Weights of a small GPT-style language model, trained from scratch on English Wikipedia.
Size: 10 layers, width 128, 2 heads of 64, vocabulary 8192.
Architecture: normalized queries and keys, capped logits.
Training: a variant of Muon for these matrices, 322M tokens, 9824 steps.
Each number is 500 + 40 x the weight over its row's rms, rounded and kept within 0 to 999. Layers, rows and columns count from 0. Numbers have three digits each. The size before them is the row's rms in percent of the matrix's.

# down: layer 5 MLP down (transposed), 704x128, rms 0.154, rows 533-539, columns 0-127
# gate: layer 5 MLP gate, 704x128, rms 0.356, rows 534-540, columns 0-127
# up: layer 5 MLP up, 704x128, rms 0.383, rows 534-540, columns 0-127
down533 091:470454510525472459458459464499488556449572450462513485474442498578475456467500473518526509506521543426507503515447494442475526488567450462484498563471507592570490555489465547578437562473548588523546509465487477464542554546525554486513525497508551492517508493517450490503508451491402548590495507506515483471545514430450470457461474499394551486549530475533521518520493432480501485517530
gate534 105:513481515493458490525447485516485589475474461510437479514574511488487490510490483563452529506546486552467478513439494402489429466496517546448469509505523474558458482440527468536467505558430483487492548467520466563430433504572521511479495485462530503462486548496476500580544561517527518444456521589542544477514464521515543430528490505465552529501418533553542459437486433473577554478553
up534 101:515476541542468451465552494438505544471537513521531519481485530549534499478511567506541571510506478467481560528447570530504454415488425475469504517455508442516512477540501493471566420554513520563474494512581553517531539579518513490505509464432475497522473526511532467543468452475513495524454523464443424519471454557504450542501603519383487445492467467517505523533551488478416520445482
down534 095:400491474566553511457551504539445510538521508452514478460502478472472457482546530506408462453431570507537497504494465547523549561523562526499475530523542518440483587491542539508421460468489492362528467519484447479563467456529431532471513514476531547488450520523503488445502484526519523532472524515463496537563493473500504518475425506492481546519498491472474443463493543577565533569458
gate535 096:502545488505532578492515515546457467477452506487486409531545542521509395452526525546477468494476521491542555486522491484512581556540503510471438437458521475474509493522588515547442446463475509484532568498503460491464498520524478590475434564501482479478521468582498476521537536517560491449514493543454485508546459438580486504493420531592453502476446477420475517503477516445550523446502
up535 098:525484527531524533476493527490451483499440568440463506521403548541524493484497519475463550420458536540583466484525457476481577463557485494488536503518477484532499554486437521515466445535557494500424488502515515529572469506447542458485476530542464577507498557485563540435499519470389510568487468474566505499492556503417495581433444464516495511510526490495540452528491428509482496551457
down535 095:538575529502490488472480495565518498450581487474461515560516522456428522403581468562474536511541479488427475484499520479542467570524498507495536448477464491436518407499494577480562505511508437435496537530482485574519510536502499503543552440490430494516507485479467378514542489511516469483553457545495510524487512455566511445526517587469517508540487443411518538494476507466501529466511
gate536 104:521506489487550502506506504443503531364500471539447531488537481571508504467466547461541525475456556496470533509465550441494481502532496506451512487477473538520507516503509494439525489464556522490520477497523495512541569484491507467496517606487491407505561517522369446550505569528554522441471481498452579486475471446518505545464461489532515541503438440469496434520433482536543537409459
up536 099:516497436497471399488562482534530484531474495459482472459491501491400498546558474450481518572489473475434475516493444518591526433475525460491424514478531551431486506536554532482472480479485445478519493496471512512461523511495439566511494498571467570424493478509563465509476454431495535499504522479522478534478549431530431497508512454451513458530580542599491524529531517581458449505509
down536 101:507499536499511500450467572506556557464474525470530505477559572514503466418452440468496500465501478451559583496475582493456472548498506454468537440537562484451529487472511456487500471474570523480471541490469440466546434500533535487467512483497553515518520523493573559528542540496486508437497474506477535484560468595522462465477539482450478516474444373516506583491546519574491475462451
gate537 105:501444548444464481520539455565496476507515579564555403539490493496512514484480515495490483522593461512590485536507463474543501488514494500558517517494504487451458430495473535455563519424472465570570512415515504467489514511510470514498505440474577484551514455552559509512513543549517442393496519491517411469454513519544497471536456508549527539482494489536505518494487489525451577468591
up537 104:536494537461500560481554494518500523484532503597525477514527462567466437470431494487512553586450494467537494471453469525518524467511455526514504547526516533521493484500487497479466530462500538558575580516431480557491446514467525484463470535442522525459532474511541463532429514519461434402464452521458419472465507570481472526431490476525500449417440488522500580537561527449477437459489
down537 103:565508486470463489527495465524468590488496507521485484480527410492469487527527560484492485446504508407537497545520478434445436436460550448518495488482572452446487394492536507497574493495499503521502502463563465527562548507460534461550535558538415477535502475500507492472516535513547471458534511471539460504508446474499508549549518563565560509434521494458522438611488508542535520519433
gate538 093:521395526516535495542463573496536470565551540500440457436505519458509526503509523535485486517545479448513471423525526528460596475542515522460480474529516443534571536531499460532503441512514455529450500544422523474449420523453504533511491476431550483494509494536532482408518574482560455405510441420517473460500471509548530542515521479581463486536474463516497468505568511474506515498462
up538 094:531535583514499524557493494516528472501513546520533490516556481489392410495491491436495507520494544536501547482498513403549456535465514397533512446450423547536488465495522554557388558500489505509475529486489525446455590537469461458503573513528452442475469456514466525533541457490459540523467537479497476458511503591467499508446466460482527512484507499523511531546571505529474562474480
down538 088:517470491520465482468499553463527487437455598459421504558455491564508483533486564562482521538462512534549500545526435498492471516497473571488569530451500451545446525538465416453494570449506537571517469553468445466503464475553514515564479506442537536517496528522481495445530477526421568497487475496530564579499442418461550532456484505521487505479435508464483464485495464542541513448534
gate539 096:455568470482555559522456486495506533543489494488368427551455488482524519492522485453556442452532449511399461520471523494568476539512432466527478522456484494535496483483480550454474506496531433556469493430470592534529491510463445474526567514470498454454489519531574552528414486486498488558485567495500505521496514499541514515493516521447472539567493492458468484530545419575482511524455
up539 086:522528474460486533463517491468490519512492548469557470462475507523512484514504458454539551535516401443477530487499550448542474475505459525508426452512481471429500530540517526486447555506500443470542453484504485568481506442471428506464584558407620535476497497479566540441508469491511461477509469510450468479447506526600504511529473466524513547431487399532495476499510524512469472519602
down539 093:494518537565568476487587466520467456485558479491486433468552508500476481605494509496505527463514528503480518536512433493406527498424517523393559464499422482526497527503523505549466557446451526459500531495526556504487498555526496470577436607481452520541478470554471503570515512505503501500539495450450450466471485518486535468558566476453501551449546483487566443466475519463521489465508
gate540 099:518514455513466532552399416533421454451496444484519516498507462583529453458501581466513497496517545460512521476455539546509434513481476521498492501433470455502471474498481590505460475469520453588489535534490485451432515554480411552503500571508479532509427455484558489507556507440477504525440533541509500459510489472508548462420520545453502440520536572482474514522467464555530484454525
up540 099:524589490564455508532507459529460493439561514557462472457491467517494451459523541460501431536537545424581466457475530484508523547412482592522571436481469473459507479511531564503497506483486446588491494599489510479498497524554494441471472530436456470564446503490543481455453485518461531491530505484472527460426467545522483502503451512531532471508431526548438546560497509490502562513490